Weights of a small transformer language model: 1.85M parameters, rotary positions.
Each number is 128 + 24 x the weight over its row's rms, rounded and kept within 0 to 255. Layers, rows and columns count from 0. Numbers have three digits each. The size before them is the row's rms in percent of the matrix's.

# layer 11 attention output, 64x64, rms 0.462, rows 0-63, columns 0-63
110:102108128059121141144170157088131066110148206123111082117117119156155166103159128103146165111116117123119127149123134112109116151140158144150133129130131158114133116119138134131129124134143117
116:152116178171139128106133146160153136090152057177092113107177150110110157128097114118135086146056135122126140140145120126144115117160138127130130124132113114111137157122147126115120137128124126
101:125132124109034139144126146121167119157112124117149118103142100177196080151133131149154108205128123115118136109132145137129121142129125118132139135126122113137112134147138121108130126109111102
096:084104174137122144079119145084143106150090100060171111082164150164135141135105172178147121096125118138121108132123137136132123134149151119123126136134120116118104131125118152122124123092140129
114:088099117123155114134182088129150116101118166139202166131110107161072159153129069125085162164092131144130127144128118118131153129131142121107140126128142126127147123128131128121138138121121138
098:150106158060117125183144159164153097147110179170129144204116078104098152124121113137155141121107138128109124151115121132092126134116127129114124116134125141142122124131141126144139159110137139
098:125121117144154044079098128117119189152115138124210082156133135102136152150164111147133132157136133121147130143152102122140121132133127116124092148142124150146123118133116119125127154135133118
082:127115111092160069131195130128122144151141149056114139117138117147154085134189131094154101112166119108140129140102123124119120136120133139125103120135151148107130107140089139104140131102139112
112:117079074116142134158055097141132158151148165128073121119135136167133174126197088160128107158101109120138120146131123127136115125122133108142129131119135148154103134124139133128115123128117131
092:163099130125163165107112183126129115082134109090145059126148053148113130097168137096161163160120107120134144158115126117136125124158117134126141120137130112147115140133124147134131129139119106
075:136123128158137181159091113077098146168121136103098156136141128144139206151105144052103136134107114140145142142126106122127103147114102140139118150115117126105137118114108137104128125129100146
113:166132062175126087106078107110153139143129067126189131131091101091119126176127119148154121083086147146134127124127119132125138120119113117117135138118124147112134105122119114119108128113139136
098:115124133096117141121057150098122194143157121159145088084082148120174179093117101098141110094104128119129136152151114138129103105115123117119130104120117124145137147128115129126119121098120139
092:152095113061091110148138174121134145111174099168128139095203157157117111157101096136068113125125132118145135116136123132102148141143127128125157118150135143147110133146138120118128114138121122
113:105111163171061124112159090126142120116136098150080073170119139137116147107157160065126097173076135103111135135123118126137129135133123130134147125128118118131094120121111118145123145126130121
095:156149095053127169125154130144119197103117140116126136099154125191103147151115165189110097109136113125139131173137134148113121149143140123129139116114128135132109142118135102118137126133119113
088:138159100071121078130109115141162127150115157083170097112175140149152073150165142108098120167064130105119149123115120108137126128128120121125144148111114150152128139142127143125128123113114140
102:169135152196120069158111066152091105152080146107112133118086108171150134123157100148116078113110110115116116116125119138119130133104129119128107119118143121104132128107125126124104142124107126
097:132042184124111092109178109136115114127118162136087168117154165129112135130151073122158086094127124112133122130110110152143112110135151143120135117132135116126107112106120109117132139104107118
112:088147137125139179180123095066099121185173112105107153127158143122077083119140115160116084076101124120133116115105135132130127114103119127142131127153125121123125137124135114126126115132122114
084:146084146130169191095174091123148103151137152162130148082148097152158132174183164126164116141132136101099132136104145129137112138127139117095114152138116128139125154114140126116142125117127139
111:079071112182105108209139139117125147156140132102115121072154116105152154209130141156149124119133134132108126145128142150117120110143116132125133133130152131115126138108138143122125128117120113
098:180075107133128116144104106099102026140121114167147127130158179146098160112142135126156131113155112133117155131115129120141152154136121124129129121135146131134149132125134125119107132139144177
098:107161126154125079122128158150112065103120188128123121068163083110169112112117126130145106111057122135119120128127107090128141156145128113111148124118133130139151146132123115107112117123135114
101:134110136129096128075136108106163111143090154191099115163081183197167166161118123138153096112098127135111115118140118121128120142108129113131121150124121108111119134145122122133147128113137120
098:158095159143131142172089125115120144089160112150080123189175120123141126121197130128158074170142125108112159107096137111121117113131134121134128121136125132098132118146126131123131136151098124
085:097071122136121085117142162164097173175134130153161145187127109123123117147111103142181111082102121104115127105127107151141148119113128153113126144165126138120140145167143146150113113120124120
093:161152092127092116130100070169107124179160162135067183140132135126074141120137173092160158107083125130140137131119122141145114117107117130125133125110123140128132127120130111123139135137145110
072:120140165102173116108155195092088127160109106142123081113136137153166104137132158120155178142083132123130112138147175110153119134120146112132098119135158122119112137117153124124154139142157112
108:071093120192096118171102168138122164151123155174173112124110133206076107140119131135119136154171121123126150121133132134114118129141112133128106122138132139133131141126124125145115111120132122
111:080116086163165103122124179136133116095128120126078110171131111180133137173164156128072131055096126130125119148128114126126125125133119149116122149136136125114133133104144122129116112143118115
089:101178131141149122154116103113169095100109054104052132138112140140094134140090106145185111119138109147125143102143140122130122116143153135150131128114134149120136120152139101135147128121137095
068:153130168158116102109119150124174165149124122095104124146171090106061190164110106123144143116172118145107108110116140139163134127137128109090121147126142171118131143149122146127133139137114121
121:116172132105128142122165150151090131158071112141122127094117180072157194073129125202135122151096136129116120136126123121128131113121146109114133127135120140116121125130139125136126126109140140
094:110147127105114134122094103142208152091094137147118126178130123123208174100133124111076119146109167127134141128141127108122130113117154138130130146112112149130118151138135138123142134126085143
085:118110107108132123082107073081112124145091137118094174116200100146148121127139166147075118109094148142145105099091126106136125128143129101135141130122130156104127118128120105122121097107137129
118:135097125154122170078117157148162154132073181125061143148145066087141096109074146138135103137162120135122123115128140125138128147122151143106117120115098133117132135118126132125121124142124117
110:125175108186140136089162098143166104151123148152184187157175140159121137091102161143176082116141132106153121138126136135142145140109112127125123130134112124129126144142127113117140133122126147
100:119125112134150169161133145094108134147079098104159161090077080132131173102177125095131090194103127132148141140124156125132137138129117114133121124148097129112133119121138143137161123115114138
102:080146106106062076140158144155134119137176084141108176116071121157109132086105162082100133147097137144121103127134122130128142110137111123133137107133117128135149127117108137133140129127117104
117:169085094130140113169151098119129120167104114138148035089159076121104124066093156097111137116115148117138122147110137144121121125125128132130133115117140116142134131153131139124118127140131118
107:094117199164189103127162145153130148188105132122103137157132171128164113112094077091080104140155122106127115128135115126140115126147120125132114099113114144123136119131135119132131112132140134
095:098149176106171137122062168135136124122187087167146156108145101159131144092157088074146137132125128141125139131136126128130136126097131143133128126118130124146131096131171140145135139106105105
087:165099144121116129092164130082185096114119058136131124128136142092199097162134120082141122114180127132126152120139131124142139122133137147130129141134135117109149120145124142082133119123146132
065:165140146137139115141102146163065119206089146117097108120097121174135148158113130068131137144181110127112096138144116125112122136142107128113099123121124130127110119157148096131140123123137118
107:174108163123151093153161124089140165100141152148126126114122196085058109113145152152101126113066150131121130123102114126131122108113132128104128116146144123128101121157120159123137114130130127
093:083175130152158110136116115194102111162127143107134074131125129092161170182164199142141107130147134124116109109128122122127138153137125114123129157125131098142125138126140144135114144130156125
098:160120155106098151079089091116037136109115179168139121104085120156107090156122133139111108169141135137120123117114122142153120154119123113124121110133151125136128114141122089140132124127122110
100:088127118138070046130126126049144156111090135120141119174158131119067114115159143097124085124119139135111116133148130121134127131143123127133123114151112144143133118116111140123123137116109127
111:098114137164118162042118115171160144103137140146145116084127140147108073086162098089113177086095143154132143127120109125138126131127116145146112131130135134140124147131123116123118135114139117
095:101133086123126145114155026097136122147107099119084094127131150108101184153083099116118164133155118126107117150131135142124122107131140120116142165140111130155138129136116105130127115138127135
112:147107125094158088102082126097059073084137120117156124160137128130144165136085072081091085145144122112143097137125132115125127129143137146120127134134129103136140108139128117119127126122123138
081:126125136125193147182074093171121172110142188138141158147088081113150148140088158121131150096124116133136135090114112119119121120138118138101143152108132123123153145132140131128147120126113120
099:123080074125149118104124072091099196154124127143115156131108136117092158140167123111204170144093113142128143138134142114125128111098114134109154139137130132120121129115113137135115118127134126
090:167130146136161142169174166073197171117093148151146157110122140107126149118158122089148193113134120142106151134130098150140122144111134118138145118151135147118138136134119118120124124152146124
088:095093170097185100095120089147111131111133158105114150135153131150112123138142186137186176185132125125140126121144138151152127152138130145128157138123141156131127120133102117148121112089139121
082:110109130149159069114142141163113062103097134159098136063079088128107165078108132127110150153166137145127120108124135136113137106144114125094120129105144140123106131142120117126119116123131134
095:131172112153085182134170122126116105167128161163161134140145160099155117166172070078112153134082130127117135130124125100141119134130089142132143122131134112113099128158137117130138131144140130
114:130126196072091134153087115183160114104120128033178133139118162131134160137136130156156149107107104143134115122128114127124139129139139128141129135129130115136130142140127128132141142135144144
109:132177141150129114166110148135084092160145185114134131160217130114128141068097111108145155185140126120126111123122133120145106122140110142146146139121124133116142114146142136138116129138127129
109:135103085133096161099174154135163171145122112063108178129149135138128109070196100105092159113155109120125121133113119138148146114123123140142119126113121134133112126137131136100134116134114125
110:144102156139106176141166112143113158111182165164147082181134132122172151111108147168079173135143151123105135143118123132131120151125154129119106135111157133139142138118110130151159126155115140
116:141072119075141108133141099198160169133146114093072136113090113043106098125116089124130132141129105125125130124127138111123132106133137147119121110117106134125117123120126130124120148133130112
118:125112064095156113126194116127139118135183101123126103149116098163174142118048082141171117146119138110124134145125121115124146139135146114144112133110119112111142142140118117146117125124127105